Each number is 128 + 24 x the weight over its row's rms, rounded and kept within 0 to 255. Layers, rows and columns count from 0. The size above them is the row's rms in percent of the matrix's.

# layer 3 MLP down (transposed), 512x128, rms 0.106, rows 173-190, columns 0-127
size [ 95  96  98  99  80  98 105 101 101 104 112 108  94  96  91  84 115 103]
[[125  82 107 143 140 125 112 132 182 136 168 142 110 109 182 102  92 151 116 122 148 112 152 137 108 188 128 100  94 144 131 131  89  79  98 122 140 138 119 119  93 114 115 103 125 128  85 165 103 162 132 129 146 127 104  83 167 121 144 127 117 120 169 129 128 142 133 138 126 149 129 155  94 131 123 160  95 123 130 118 141 118 142 112 133 175 101 127 170 108 114 142 158 124 107  98  88 111 147 112 120 152 142 115 136 147 107 147 117 135  73  99 193 132 122 148 112 160 163 145 113 119 142 124 164 114 106 147]
 [117 120 151 135 144 167 124 128 124 121 157 158 110  86 141 129 153 133 121 129 116 164 125 148 146 142 155  99 114  88 112 146  92 159 142  80 116 124 103 107 133 151 151 136 120 111  35 128  92 172 150 118 159 176 119 158 134  84 171 137 121 139 117 123  96 109 143 166 105 161 156 137 115 163 146 160 114 124 132 142 129 123 132 148 120 147 166 126 126 122 155 145 141 103 118 117 160 158 111 123  96 124  62 158 129 140 118 152 165 123 113 133 141 144 111 174 138 163 129 124 132 104 158 127  98  98 129 109]
 [103 116 139  92 175 129 153 102 133  93  97 133 130 142 126 122 173 117 138 139 110 133 132 131 168 123 190 131 170 110 123 110 102 161  87 151 131 131 117 139 171 158 169 168 145 107 180 115 135 114 161 109 123 148 145 161  52 105 123 137 113 144 119  74 146 124 104 146 154 103 151 135 140 152 106 136 103 145 130 117 112 141 116 151 119 150 103  90 107 131  95 109 123 116 155 113 148 131 131 116 121 113 148 123 113  90 119 126 145 116 181 150 155 178 137 105 114 127 144 149 121 127 146 109 138 108 120  74]
 [131 120 122  91 134 168 127 141 191 132 118  76 135  72 120 159 149 159  42 135 133 132  97 109 128 113 114 115 109 148 144 116 138 106 127 137 138 101 100  94 146 126 131 124 146 119 123 161 131 127 131 158 124 120 124 121 141 164 120 157 115 115 133 160 144  95 120 168 124  98 131 130 114 132 135 167 109  74 127 130 130 118 137 131 169 115 110 191 108 133  86 128 136 160  91 117 162 162 135 129 168  77 122 143 143 106 122  99 131 112 107  84 154 119 105 147 141 140 136 153 153 151 150 108 146 117 151 102]
 [146 169 163  89 127  93 136 184 142 139 136 136  83 112 117 137 108 100  98 124 106 179 139 123 171 109 142 148 121 138 107 106 134 127 121 104 122 125 147  92 124 140 119 142 114  73 145 122 109 115 138 149  99 112 120 160 121 123 120 121 160 142 126 126 159 145 141  65 126 139 114 149 130 157 136 102 119 116 111 170  78 124 142 181 129 102 208 158 110 138 145  93 127 125 174 149 116 130 121 163 135 139 128 122 100 114 144 115 146  94 139 134 141 139 113 103 120  86 105 117 126 100 163 157 118 150 151 160]
 [137  73 132  91 151 101 125 104 141 179 116  98  84 111 147 137 164  97 128 144 115 121 143 140 159 114 123 183 132 132 166 108 124 115 142 133 154 143 132  87 114 123 152 103 160 112 125 126 140 140 143 190 133 138 126 118 141 163 150 120 106 118 151 119 137 157 129 171 109  92 170 114 144 147 140 135 125 144 112 130 146 163 122 112 112 158 140 103 112 164 161 112 115 148  88 102 160 153 170 150 117 100  96 148 104 155 122 119 101 146  99 163  84 123 133  93 128 130 123 172 112 156 118 108  99  83 111 108]
 [167  52 171 121 136  78 131 126 148 120 125 121 165 113 128 159 175 161 145 120 163 118 141 133 116 130 142  87 177 130 117 158 138 137  96 156 105 152 125 117 152 135 103 124 146 165 179 101 124 133 141 133  77 117 111 117 149  97 169 131 149 137 153 143 143 127 161  88 106 132 148 114 123 125 113 149  92 135 165  95 128 126 104 125 141 138 107 125 142 149 133 116 107 146 135 155 125  93 120 131 145 130 138 105 117 158 139 143 132 104 108 163 142 164 162  76 182 100 105 147 114 137 124 100 125 119 171 131]
 [ 96 108  85 131 140 145  96 116 179  98 163 109 134  93 111 118  97  75 134  57 151 134 114 124 131 140 155 142 114 122 142 148  98 133 134 119 140 155 123 161 133 120 151 124 146  91 168 123  99  97 170 146 138 108 131 119  95 120 120 145 138  98 120 112 110 128 148 127 112 142 128 145 114 133 120 143 117  75 116 136 125 120 131 133 171 118 119 138 123 125 102 123 160 156  97 125 104 130  73 147 148 119 102 134 152 136  74  98  89 118 156 162  92 163 117 143 147 126 112 153 112 157  87 102 129  95  89 174]
 [141 157 119 146 118 133 112 118 141 144  97 114 178 157 113 106 127  98 106 121 167 151 157 100 122 144 159 106 123 201 139 126 139 100 118  87 160 140  81 167 119 140 123 129 146 148 143 138 103 114 108 128 141 144  79 129 171 134 108 105 159 145 118 101 102 127 169 137 112 137 116 134  98 128  97  98 110  94 138 142 174 139 156 124 119 125 105 152 137  93 143 158  85 137 106 169 131 130 148 146 153 142 116 128 127  85 211 109 128 115  99 161 118 146 140 163 139 146 141 125 143 132 152 155 150 133 146 130]
 [100 120 100  70 122 163  96 117  98 111 151 164 117 118 104 119 139 147 102 122 104 122 147 164 122 148 127 141 147 119 132 112  96 137 117 131 118 182 136 179 136 118 112 139  95 123 158 109 105 169 161 120 144 169 127 145 165 129 118 128 116 109  88 149 117 134 102  93 128 123  93 147  76 144 134 107 112 112  89 150 114 130  82 130 142 114  93 115 126  99 110 125 123 157 107 142  88 120 168 125 117  69 145 133 140 126 178 129 109 174 122 109 163 136 143 157 172 120 134 126 159 170 132 100 140 149 105 130]
 [134 128 136  99 116 140  90  81 139 151 127 150 105 155 141 133 111 178 163 114 192 114 133 117  88 132 136 149 143 125 106 129 126 134 124 121 133 105 125 109 131 166 105 122 133 174 107 125 133 166 146 125 142 175 121 106 119 121 107 107 146 132 128 136 111 129  91 135 164 160 130  87 113 124 126 109 140 120 111 125 155 146 137 105 162 139 106 119  98  80 197 106 151 142 201 136 113 123 119 140 131  96 120 147 123 116 120  96 123 151 111 155 164 108  86 155 115 136  82 143 100  94 142 124 117 117  98 187]
 [131 106 118 136 141 138 148 129 101 134  96 115 103  91 162 157  91 127 165 115 158 120 124 102 141 125 173 126 116 117 124 178 142 147 129 131 173  82  90 130 134 117 103 134 152 131 133 132 119 119  77 136  98 118 118 108 108 123 189 126 162 123 138 130  61 139 150  89 117 101  95 151 101 135 137 164 115 177 147 124 104 124 109 121 121 132 146 126 139 141  60 133 129 114 141 138 101 100  85 134  92 107 147  82  85 156 119 137 135 111 122 149 136 120 133 134 137 121  89 141 103 178 132 145 106 113  99 128]
 [160 139 132 134  89 121 122 111 154 106 140 169 132 108 137 118 108 132 148 115 153 113 112 155 159 144 154 145  61 137 128 141 136 148 143 132 124 113 121 109  65 152 146  94 115 158 189 114 162 113 146  83 126 105 103  98 143 130 118 124 155 102 139 109 144 121 117 112 128 145 115 139 102 104 190 111 127 111 111 131 147 114 131 110 136 127  80 136 126 116 103 122  90 163 115 110 146 164 155 128 168 104 175 142  70 139 126 134 151 118 165 137 103 141  98 179 136 158 148 117 127 124 138 150 172 100 104 142]
 [ 92 142 134  96 147 119 138 113  88 108 131 139  91 151 136 112  97 138 149 136  80 154 149  95  94 117 112 137 148 103 116 131 104 172 130 150 144 127 145 127 121 120 136 101 149 172 167 139 172 130 180 130 120 127  96 149 128 136 150 137 107 158 112 135 170 148 125 142 148 116 146 151 133 124 150 138 163 116 132 124 158 155 131 137 109 128 152 140 109 167 106  90 121  68  82 132 153 124 101 113 110 117 112 157 145 104 156 104 150  68 134  76 145 109 133 117 151 106 124  91 161 113 146 130 138 153 176  82]
 [151 113 121 109 118 165 135 158 124 143 120 152 125 116 134 123 139 131 149  94 161 155 140 123 131 142 113 148 172 124 106 134 154 141 121 133 130 127  91 121  85 119 118 147 127 134 144  83 123 117 146 109 157 149 122 131 190  86 103 103 168 124 119  95 119 108 130 131 130 158 162 125 128 138 103 102 120 146 173  89 214 148 156 154 105  70 155 141 145 183 152 145 134 130 125  95  87 173 114 134 129 160 132 125 114 174 144 136 125 131 127 130 128 111 106 134 157 171 142 153 161 145 131 124 178 133 112 132]
 [140 179 120 141 113 106 163 161 133 132 138 131 126 126 141  92 113  62 106 149 101 133 115 128 168 103 117 142 128 140 124 184 145 114 140 171 136  84 117 117 130 138 137 110 137 114 154 175 153 173 148 114 108 112 110 127 135 136 161 138 112 104 116  71 144 180 184 139  87 114 128 138 173 108 122 168 161 147 106 124 144 136 146 136 155 117 100  99 138 139 130 162 130 112 173 137 169  95 118 145 143 156  77 115 109 112 130 112 112 114 132 129 134  90 101 120 125 143 147 128 148 108 156 153 102 130 147 114]
 [ 95  73 139 160 131 112 110  85 145 108 111 154 154 113 103 122  89 108 104 149 164 187 107 164 123  98 144 138 113 118 114 126 133 127 111  96 134 127 103 136 116 119 136  98 144 171 150 112 128 161 142 130 112 145 173 119 128 166 122 135 124 126 214 118 142 155 128 106  88 116 158 169 153 125 118 140 144 138 105 144 142 121 117 128 156 111 124 122 126 134  98 127 130 152  98  97 125 115 119 116 123 139 115 151 125 175  97 136 149 153 112 143 149 137 136 137 121  79 102  78 148 177 120 121 141 190 106 134]
 [174 127 166  98 125 143 124 184  72 140 103 105 118 140 168 134 154 105 115 126 128 109 154 196 125  96 136 163 121  90 144 126  99 119 141 108 144 123 145 147 134 156 115 146  85 156 196 105 108 164  87 131 109 143 159 137 113 114 149 138 140 123 161  87 104 105 142 116 124 142 113 100 175 154 131 128 137 106 125 165 100 131 172 127  97 118 136 162  96 133  95 145 118 120  91 128 125 128 114 136 112 143 117 129 122 134 128 143 128 157 124 119  83 107 159  93 121 128 117 138 127 103 164 100 162 149 136 133]]
# layer 3 MLP gate, 512x128, rms 0.224, rows 174-191, columns 0-127
size [111  92  97  85 101 105 102 106  89 108 105  89 103  87  99 108 107  99]
[[141 103 132 121 121 111 139 108 152  99  97 122 123 139 102 157 117 159  67 170 112 138 131 115 145 172 118 141 167 158 149 113 120 152 119 127 135 108 107  90 110 124  97 129  80 119 157 139  62  70 117 189 112 157 135 120  96 157 143 180 102 133 133 131 160 138 148  98 109  86 120 141  99 125 106 116 114 166 126  98 104 120 111 200 108 132 158 131 141 150 126  76 112 114 144 119 128 123 130 128 135 110 152 101 116 164 122 139 152 123 127 142 136 109 131 118 124 119 114 130 157 153 154 130 159 126 148 146]
 [108 112  62 129 136 161 140 158 121 139 121  88 141 157 126 114  70 157 121 135 116 121 183 147 119 128 126 131 132 126 114 106 121 138 105 109 116 140 173 162 108 143 144 152 109 148 103 110 135 156 135 152 153 101 131 166 149 119 135 147 135 163 151 154 107 146 151  87 141 140 152 149 161 113 100 105 150 103 135 118 143 113 179 130 156 198 125 118 143 157 152 105 119 123 125 188 147 118 157 138 103 112 120 124  91  98 129 143 139 123 117 133  83 147 139 161 110 180 145 123 158 160 130 159 124 154 146 146]
 [144 117 172 110 156 150 115 128 113 118  98 134 109 152 144 128 136 119 162 122 113 162 117 114 120 126 127 119 136 111 142 104 128 133  97 184 117 187  94 138 142 123 123 156 111 138 141 125 111 115  98 117 157 123 167 157 120 133 115 113 123 139 157 106 126 166 157 144 107 141  91 142 105 123 110 145  66 157  77 124 115  91  98 117 112 158 101 166 118 138 141 137  95 176 107 155 157 152 154 133 125 111 123 130 115 192 144 160 125  77 152 120 154 143 122 152 130 127  85 143 130 129 123 198 115 132 122  88]
 [135  94 143 109 132 125 130 133 104 133  85 127  97 133  98 142 125 108 115 110 165 127 108 164 129 138 142  74 107 159  67  86 114  86 132 161  97 139 131 129 125 109 133  89 159  74 136 138 130 145 137 142 136 138  90 131 141 135 159 112 103 142 149 144  86 162 161  91 134 150 119 114 101 115 160 154 140 117  86  86 139 138 130 136 111  85 167 117 140 122 115 119 123 146 140 160 137 160 106 145 129 141 123 153 105 157 107 124 166 142 116  93  91 110 105  88 143 113 134 120 100 126  96 141 139 143 192 162]
 [187 128 143 146 132 107 123  95 130 105  80 135 115 159 166 131 147 105 163 137 115 139 141 144 156 117 103 112 111 144 136 122 141 135 116 165 111 160 138 112 114  87 111 176 137 146 127 136 133 129 135 132 120 150  88 115 145  93 134 104 116 130 139 127 124 122 120 126 179 111 193  58 121 150 170 123 164 142 105 113 145 164 160 154 131 142 108 154  86 105 137  91 108 148  99 111 148 131 164 134 127 141  93 118 129 184 129  96  70 125 116 143 165 122 146 129 131 143 122 157 157 104 148 116 134 139  98 112]
 [116 111 112 109 126 165 112 137  93 122 124 132 182 131  65 121 122 164  91 106 127 113 123 107 102 118 121 134 115 115 139 137 133 120 146 120 134 164  78 126  70 119 119 132 105 104 119 136 119 158 162 123 107 111 116 137 169 157 153 114 130 151 140 118  98 131 113  96 133 142  95 121  89 135 112 111 130 124 106 112 147  64 135 108  82 126 170 133 136 130 135  69 132  92 113 157 115 110 154 130 113 122 138  97 117 127  82 118 107 176 128 148 155  66  90 125 153 124 144 104 132  95 125 139  92 160 161 134]
 [106  65 113 108 135  81 126 129 108 135 138 133 145  97 127 133 175 106 152 111 139 220 124 147 129 134 129 114 113 117 131 127 150 169 111 143 148 108 115 132 133 118 136 106 131 136  89  98 144 154 148 132 137 115 152 117 135 136  79 155 107  93 146 141  97 119 171 120 164  86 144  99  90  99 147  99 123 100 126 131 117 143 117 147 123 120 127 110  93 130 168 128 132 128 163 118 111 150  61 108 146 145 134 148 149 107 146 130 164 101 116 116 162 153 193 123 130 130  72 125 131 124 134 147 130 129 127 140]
 [150  86 120 132 136 124 117 128 129 144 131 118 135 114 133 155 140  95 100 136 119 126  94 151 111 164 149 121 170 138 158 127 181 101 105 145 124 139 123 142 117 130 113 157 156  86 113  77 134 171 132 129 119  77 156 138 126 112 153 155 121 119 107 137 139 127 116 107 118 139 133  82  90 141 122 145 167 128 170 158 139 155 107 107 104 124 118 157 121 162 134  93 127 147  91 150 110 132  72 165 141  73  87 105 129 125 144 153 110 149 137 109 115 131 187 139 177 110 130 153 164 152 139 122 173 122 161 108]
 [ 76 105 114 114 146 121 151 141 142 139 115 127 143 117  83 169 156 182 115 114 162 164  95 140 107 138 147 126 127 185 133 139 115 134 160 165 165 173 128 124 110 145 127 103 169 104 112 176 132 127 127 152 125 133 112 199 117 144 133 154  96 113 144 116 131 156 126  99 143 141  84  77 134 117 151 111 137 133 144 117 105 134 163 114 144 129 132 124 102 163 139 128 103 114 124 122 139 144  94  96 170 128 156 134 136 122 125 120 108 155 122 128 124 167  75 122  99 127 177 137 132 150 103 144  92 155 160 118]
 [134 143 116 102 128 129 130 136  97 113 110 122 132 143 133 138 138 148 137 118 128 156 150 142 114 150 143 126 139 144 134  97 101 160 146 129 169  97  67 174 177 103 118 146 119 104  71 152 127 127 154 152 163 126 143 119 144 154 123 116 118 141 118  96 163 133 146 129 107 149 165 155 107 108 163 129  87 127 158 186 136  92 193 155 139 127 129 153 143 118 131 112 138 138  97 104  81 126 140 109 134 183 145 136 123 137 112  78  98 145 108  86 144  95 133 100 130 160 123 123 184 124 130 113 151 157 115 114]
 [127 127 147 138 136 176 176 117 104 136 107 125 124 158 158 129  80 158 199  74 108 107 118 112 154 134 129 117  99 166 161 141 115 103 123 153 115 151 138 153  70 142 136 106 115 100 140 112 147 108 125 103 188 135 143 128 133 130 148  96 144 133 161  91  88 118 147 140 133 127 126 144 169 156 137 180 144 119 121 161 143 118 144 117 152 143 130 117 102 131 126 147 131  77 173 132 104 117 105 146 114 116 108 128 145 102 109 136 147 118  75 122 126 114 145 125 132  98 165 139 130 116  82 125 120  91  99 116]
 [113 149 127  94 127 170 147 143 169 155 122  87 119 153  78 137 146 142 126 110 127 125 150 144 120 108 118 118 150  91 156 145 145 151 121 109 140 151 156 105 162 143 156 120  98 128 125 146 127  69 112 125 105 143 143 135 149 130 128  91  95 116 173 143 127 114  90 166 105 136 129 141 139 139 135 131  96 133 142  86 130 103 123 137 120 141 171 143 164 108 138 140 132  91 151 113 130 145 155 124 132 156 156 114 190 130  95 140 132  77 116 153 163 114 118 107  62 164 107 140 116  77 110 119 144 154 169 100]
 [156 146 133 151 129 126 102 109  76 132 138 108 111 135 111 119 119 124 152 144 129 112 164 149 167 153 125 135 118 143 124 117 132 158 128 120 150 133 109 158 130 129 120 107 112 155 157  87 167  82 108 123 145 160 143 135 158 125 152 108  94 121 103 163 160 160 162 139 149 120 125 113 133 146 117 150 122 102 122 160 130  88 174  95 126 172 183 114 134 155 151 104 156 113 116 126 162  94 113 130 116 161 133 129 145 115 149 128 130  95 129 158 112  53 100 139  74 160 102  78  97  98 152 145 155 116 117 130]
 [127 107 140 128 114 136 146 127 144 130 146 149 142 115 137 101 103  96 129 140 123 123 117 119 123 114 128  77 168 116 224 140 123 122 169 110 149 127 153 134 166 125 162 133 128 123 115 114 163 142 130 130  99 111 114 131  68 153 133 116 130 129 147 116 140 160 128  99 153 174 108  99 162  86 139 138 127 115 125 116  91 111  99 162 112 149 136 156  97 131 120 138 125  90 137 137 155 102 112 113 180  83 122 123 124 121 110 136 161 103 123 129 130 157 117 124 111 112 143 136 131  76 146 125  36 128 137  98]
 [163 143 168 123 106 124 149  75  91 125 110 121 112 150 136  62  68 121 101 165 140 131 113 108 144 122  88 137 150 139 135 131 156 142 116 124 107 143 129 136 131 143 149 181 108 135 137 100 146 153 147 132 195 107 133 131 129 111 100 108  88 152  90 114 125  67 151  93 130 146 126 106 105 127 124 113  92  91 100 112 143 133 173 139 126 147 118 146 160 135 166 129 112 113 151 136 156 146 127 117 118 166 140 155 133 153 121 119 132 131 154 128  95 141 184 121 130 146 136 150 147 177 116 115 109 132 107 155]
 [121 121 136 178 153 165 107 123 142 147 142  57 128 115 141 115  94  84 159 146 117 136 125 116 117 122 115 140 160  95 162 122 140  91 187  82 206 126 112 128 163 115 110 175 143 141  79 132 142 142 141 160 146 153  98  96 140 132 129  95 180 111 133 117 151 133 117 124 101  94 153 128 151 142 116 122 135 123 104 108 169 125 110 118 126 152  97 133 132 157 139 129 119 124 113 109 100 133 106 102 118 155  88 151 121 110 104 120 110 128 138 128 158 118  98 129 154 147 138 113 151 131 162 115 135 174 151 144]
 [136 144 141 111 144 110 100 120 133 136 140 163 105 104 119 137 115 114 101  87 113  85 134 155 105 132 130 137 146 126  89 134 163 162 137 159  89 143 162 141  84 222 122 156 120 114 136  96 158 161 142 133 113 140 162 138 152 112 108 112 112 135 110 116  97 136 117  76 117 139 182 143 161 129 148 142  93 143 142 131 110 112 169 128 148 115 110 132  94 122 128 131 139 153 133 130 131 125  62 153 128 147  73 134 168  93 164 147 124 120 118 142  98 147  99 138 161 115 141 108 141 128 120 148 144 134 163 133]
 [126 118 155 130 138 137  65 134  98 131 154 150 114 132 147 163 102 152 119 114 176 112  68 126 157 133 104 126 141 116 119  81 122 184 128  91 148 110  94 116 118 140 104 120 128 110 131 115 137  77 154  92 124 145 151 121 108 114 144 124 120 111 107 137 139 122 122 138 117 130 118 128 138 129 151 177 121 109 155 170 130 114 111 107 105 172 123 127 160 106 136  77 119 108 122 114 103 122 151 139 102 117 102 141 168 168 125 157 146 100 110 148 109 151  90 127  99 153 137 157 114 142 118 163 141  44 153 114]]
# layer 3 MLP up, 512x128, rms 0.223, rows 174-191, columns 0-127
size [103  94 101  86 100 103 102 106  97 110 101  88 110  85  96 115  93  98]
[[138 126 104 119 102 154 141 147 111 106 173 134 141 106 134 129 177 146 103  97 104 155 153 121 133 116 100 149 155  83 107 154 176  92 130 125 115 137 110 109 118 120 148  88 152  78 135 126 178 143 125 129 101 110 156 145 153  78 116 135 142 125 182 144  90 104  95 118 130 126 150 113 124 147 162 124 156 141 175 130 165  49 156 153  99 123 105 127 108 143 135 144 129 129 129 159 159 158  88 136 127 123 124 113 133  69 113 137 104 117 133 142 112 146 137 106 137 151 114 131  91 131 108 106 132 107 116 153]
 [110 136 137 112 140 152 108 146 107 155 155 111  98 114 128 135  92 202 120  84 115 138 128 105 136 120 121 102  97 161 149 130 105 133 116  94 145 112 128 161  95 147 138 111  82 104 161 146 119 147 144 170 115 130 154 122 118 128 119 146 134 124 164 125 103 146 118 130 100 154 124 166 149 106 145 106 149 174 114  85 161 107 164 169 148 116 105 112 157 107 155 134  89 113  71  90 125 153 136  79 157 116 160 153 158 134 139 169 127 140 146 159 117 130 101 119 120 136 104  89 152  98 122 131 129 162 133 139]
 [113 145 146 164  97 143  94 116 123  96 104 130 147 149 147 101 152 146 144 161 140 124 179 155 156 158  71 110 107 133 156 147 141 167 117 162 164 133  80 135 127 136 106 116 148 163 115 119 104 150 151  97 170 121 135 115 141 162 161 138 109 127 161 145 142 155 157 107  98 156 105 102 134 119 158 125 115 144  92  98 152 106 107 134  84 119 156 136 107 146 128 122 118 140  93 138 111 133 109 112 121  78 156 155 137 108 135 118 112 137 150 159 126  81  99 153 149 182 119 126  82 110 129 154 150 130  90 131]
 [109 121  69 143 133 125 146 139 139 129 124  92 167  99 135 130 154 138 173 124 176 104 115 113 121 124 124  84 141  58 139 123 143 138 146 102 133 123  82 161 164 132 115 114 122  91 152 122 120 164 113 135 149 123 148 115 155 101 151 153  77 132 124  86 117 103 124 142 126 143 135 131 118 108 111 158 106 147 138  69 181 131 133 141 118 115 118  79 164 133 189 123 118 141 116 127 133  94 160 172 154 110 140 104 151 110  98 148 135 123 127 173 140 113 150 167 119 142 116 138 125 118 102 117 109  99 121 135]
 [157 131  98 107 145 120  83 126 144 135 113 137 143  61 127 104 119 103 109  99 115 101 117 114 137 124 130 106  78 110 140 149  97 137 139 144 107 121 101 143 153 124 100 114 133 131 127 144  87 126 164 108 105 131  97 142  84  86 100 157 145  86 161 133 147 125 102 108 124 179 138 113  91 172 103 147 102 158 144 154 106 166 146  73 116 111 140 163 152 114  94 141 155 134 124 119 116 119 103 121 124  74 121 185  89 113 142 123 106 110 165  97 122 106 115 121 118 142 132 137 158 137 133 150 136 136 135 167]
 [120 122 100 131  93 131 124  81 139 133 140 189 132 144 116 117  81 144  87 171 123 113 127 123 105 119 113 146 155 126 112 131 158 162 133  70 100 144 103 101 133  92  97 129 133  93 115 118 158 110 142 107 162  86 121 137 115 178 147 145 124 166 131 190 129 113 127 129 107 114 135 117 140 187 140 105 101 130  95 119 126 116 162 122 105 124 155 105  80 103 135 139 128 148  78 150  93 167 118 118 156 128 132 129  98 132 133 159 136 117 151 151 112 126 125 110 104 129 110 159 106 127 127 163 151 145  93 161]
 [ 98 148 136 131 131 176 145 110 109 141 108 135 128 131  76 142 116 156 185 130 137 138 136 124 114 118 111 162 127 113 145 105 146 136 167 113  98 123 101 136 140 161 160  80 108 149 161 111 136  92 134 152 153 113 112 114 136 108  98 149 153 152 151  99 112 127 121 103 136 135 123 155  99 135  72 116 115 136 103  97 103 193 136  98 177 112 130 127 130 125 158 169 139 172 126 133 154 166  82 108 120 155 103 121 140 126  76 133 136 162 142 179 121 139 110 146 119 143 132 129 135 117 149 109 119 112 163 177]
 [156 156 132 116 177 151 139 129 112 142 129 122 118 156 158 126 117 116 146 124 156 120 115 124  79 147 142 110 188 130 101 122 129 109 141 102 124 110 145 148 144 110 124 120  72 129 105 132  87 111 101 115 175 157 118 165 161 140 110 116 146  95 134 127 143 142 134 141 137 156 155 151 110 133 132  73 109 113 147 166 155 167 125 112  80  79  73 124 174 124 121 132 146 137 162 144 164 129  79 100 148 130 110 146 120 127 144 107 104 118 156 118 132 101  90 126 121 117 151 149 114  67 140 166 138 129 139 155]
 [144 113 135 143 184 161  99 101 188 124 105 136 121 142 133 129 155 116 106 122 118 134 133 139 143 127 140 124 129 138 163 116 164  68 130 154 118 118 160 134 145 132  89 110 144 121 123 133 105 154 119  95 109 125 139 139 133 130 143 134 138 176 131 125  99 159 140 122 167 143 119  99 106 166 118 128 151 109 136  90 113  63 104 142 155 157 115  98 190 134  98 135 145 148 146 165 142 149  88 128 146 144 150  99 172 147 129 162  96  70 117  98 133 151 129  97 145 122 119 119 148 160 135 143 175 134 115  95]
 [116 163  96 132 139 148 165 118 146 166  99 141  71 137 122  95 103 108 117 137 140 118 107 107 135 170 158  95 118 119 148 127 107 169  96  77  77 133 150 127 147 157 111 138 128 152 118 156 147 148 107 137 103 145 123 105 112 115  98 175 132 146 135 185 110 106  87  79 123 142  94 157 152 166  98  90  91 109 177 135 107 121  98 143 125 127 134 122 115 145 109 116 129 192 144 178 131 117 118 126 105 128 151 169 119 129 144 122 119 131 142 133 146 118 126 151 119 134 128 119 103 163 119  96 128 119 108 145]
 [188 173 114 149 127 117 118 121 180 136 137 141 124 150  98 121 147 124 133 131 115 102 113 175 131 167 103 122 147 132 157 141 169 131 150 125  87 124 143 113 143 131  98 170 150 110 128  87 130 176 110  96 143  90 156 135 139 104 115 121 146 128  98 190 156 149 153 127 113 114 138 140 117 139 130 119 129 144 145  96 107 111 150 115 145 126  84 134  81  87 133 145 104 145 107 137 137 118 172 133 136 133  95  98  87 131 154 141 151 127 111 137  67 162 146 105 120 122 144  89 168 171 113 125 108 155 123 129]
 [ 89 129 122 143 149 158 152 177 154  78 100 135 111 142 144 153 147 131 135 105  69 145 135  93  65 109  91 123 157 103 132 149 112 137 109 154 115  80 142  68 134 140 167 161 142  75 118 126 140 122 145 123 122 201 150 174  80 143 134 131 146 122 130 113 137 120 104 122 115 104 151 120 117 145 135 162 150 147 125 137 103 135 160 112 123 165 134 148 129 121  89 131 114 101 150 135 112  97 141 136 158 112 135 134 124 129 116 106 126  94 131 100 165 157  96 123 138 156 123 160 123 145 124 117 158 136 125 143]
 [121 150 169 186 132 174 112 116 133 142 106  86 143 111 164  87 133 123 119 164 165 125 127 111 132 166 123 149 101 140 134 154 119 130  88 154 126 119 133 138 125 118 119 163  83 123 112 153 114  80  83 164 100 147 159 159 122 118 130 122 114 135 132 141 156 134 127 104 134 125 143 162  89 147 118 147 145 135 138 173 151 124 142 131 127 132 127 147 116 139 133 123 164 101 141 128 146  91 139 113 148 157 137 160 177  99 132 100 143 122 120  98 111  76 105 114  82 129 109 133 147  78 157 187 148  85 125 120]
 [110 160 135 147 139 143 128 144 169  88 143 122 109 134 124  90 103  80 130 102  73 117 162 130 107 171 116 153  96 144 144 123 110 139 134 137 139 102 165 111 113 112 171 155 127 113 136 124  96 116 132 144  98 125 107 107  97 147 128  86 134  96 131 118  95 163 122 149 100 104 151  84 180 111 142 113 117 141 123 140 131 118 139 116 139 154 132 136 146  95 108 138 116 128 147 116 130 129 150 181 188 142 126 174 139  91 156 115 138 114  82 112 130 150 124 111 130 144 142 139 134 122 140 186 176 114 128  70]
 [159 143 153 138  96 136 130 129 144 150  97 151 129 141 150 137 133 143  97 145 153 113 164 144 171 128 121 149 152 112 147 131 138 124 123 123 105 145 131 131 110  57 108 163 110 136 147 132 107 168 147 153 178 114 179  86 145 129 170  66 124 135 129  95 129  98 148 150 114 125 143 125  84 137 106 147  68 125 154 119 131 131 121 104 108 147 110 124 115 128 152 162 123  79 168 184 157 161  95 117 138 126 145 151 148 140 137 116 111 153 141 155  97 126 136 106  94 143  97 167 148 115 110 135 128 133 156 114]
 [133 128 104 107 140 115 108 125 170 118 105 131 121 136 124 111 110 142 126 127 148 115 134 102 139 121 145  77 126 119  82 152  83 114 152 104 149 126 110 160 120 142 105 132 123 119 176 131 158 159 125 127 110 137 139 141 118 101 161 146 121 119 145 129 122 154 151  92 133 115 160 125 186 147 113 157 162 137 149 126 159  78 125 134 147 110 154 121 167 182 122 140 132 104  80 107 105 146  84 101 147 184 150 158  97 141  78 124 145 161 147 139 145 138 103 131 164 162 113 143 131 176 159  91 111 170 137 121]
 [104 112 135 124 126 109  93 131 133 147 151 142 124  87 127 128 104 132 138  89 126  78 143 135 116  99 133 121  96 119 161 130 146 125  82 113  72 132 187 165 112 184 121  89 122 134 127 113 128 147 117  98 139 157 150 137 108 111 113 163 136 106 160 114 102 117 143 106  94 105 177 193 157 100 131 134 128 140 124 138 156 101 135  98 129 108 114 110 110 148 154 149 144 158 119 113  94 128  91 116 117 148 127 106  98 111 130 122 139 115  68 152 112 129  75 157 159 139 145 102 128 154 100 102 147 159 115 134]
 [131 107 148 145 146 134 110 141  80 118 162 142 106 110 116 162 159 138 128 112 175  98 119 126 156 131 144 131 112 111 128 136 156 178 142 167 175 116 129 151 121 114 128 110 144 128 102 140 138  91 127 125 117 170 156 154 105 116 149 160 128 143 129 133 100  98 200 162 112 147 120 187 133  76 123 170 114 115 151 135 125  84  85 124  86 143  90 109 107 134 149 106 116 152 121  95 150 118 108 193 106 149 120 168 121 141 140 117 140 111 125 158 111 130 146 144 124 111 141 152 124 148 136 156 136  99 148 111]]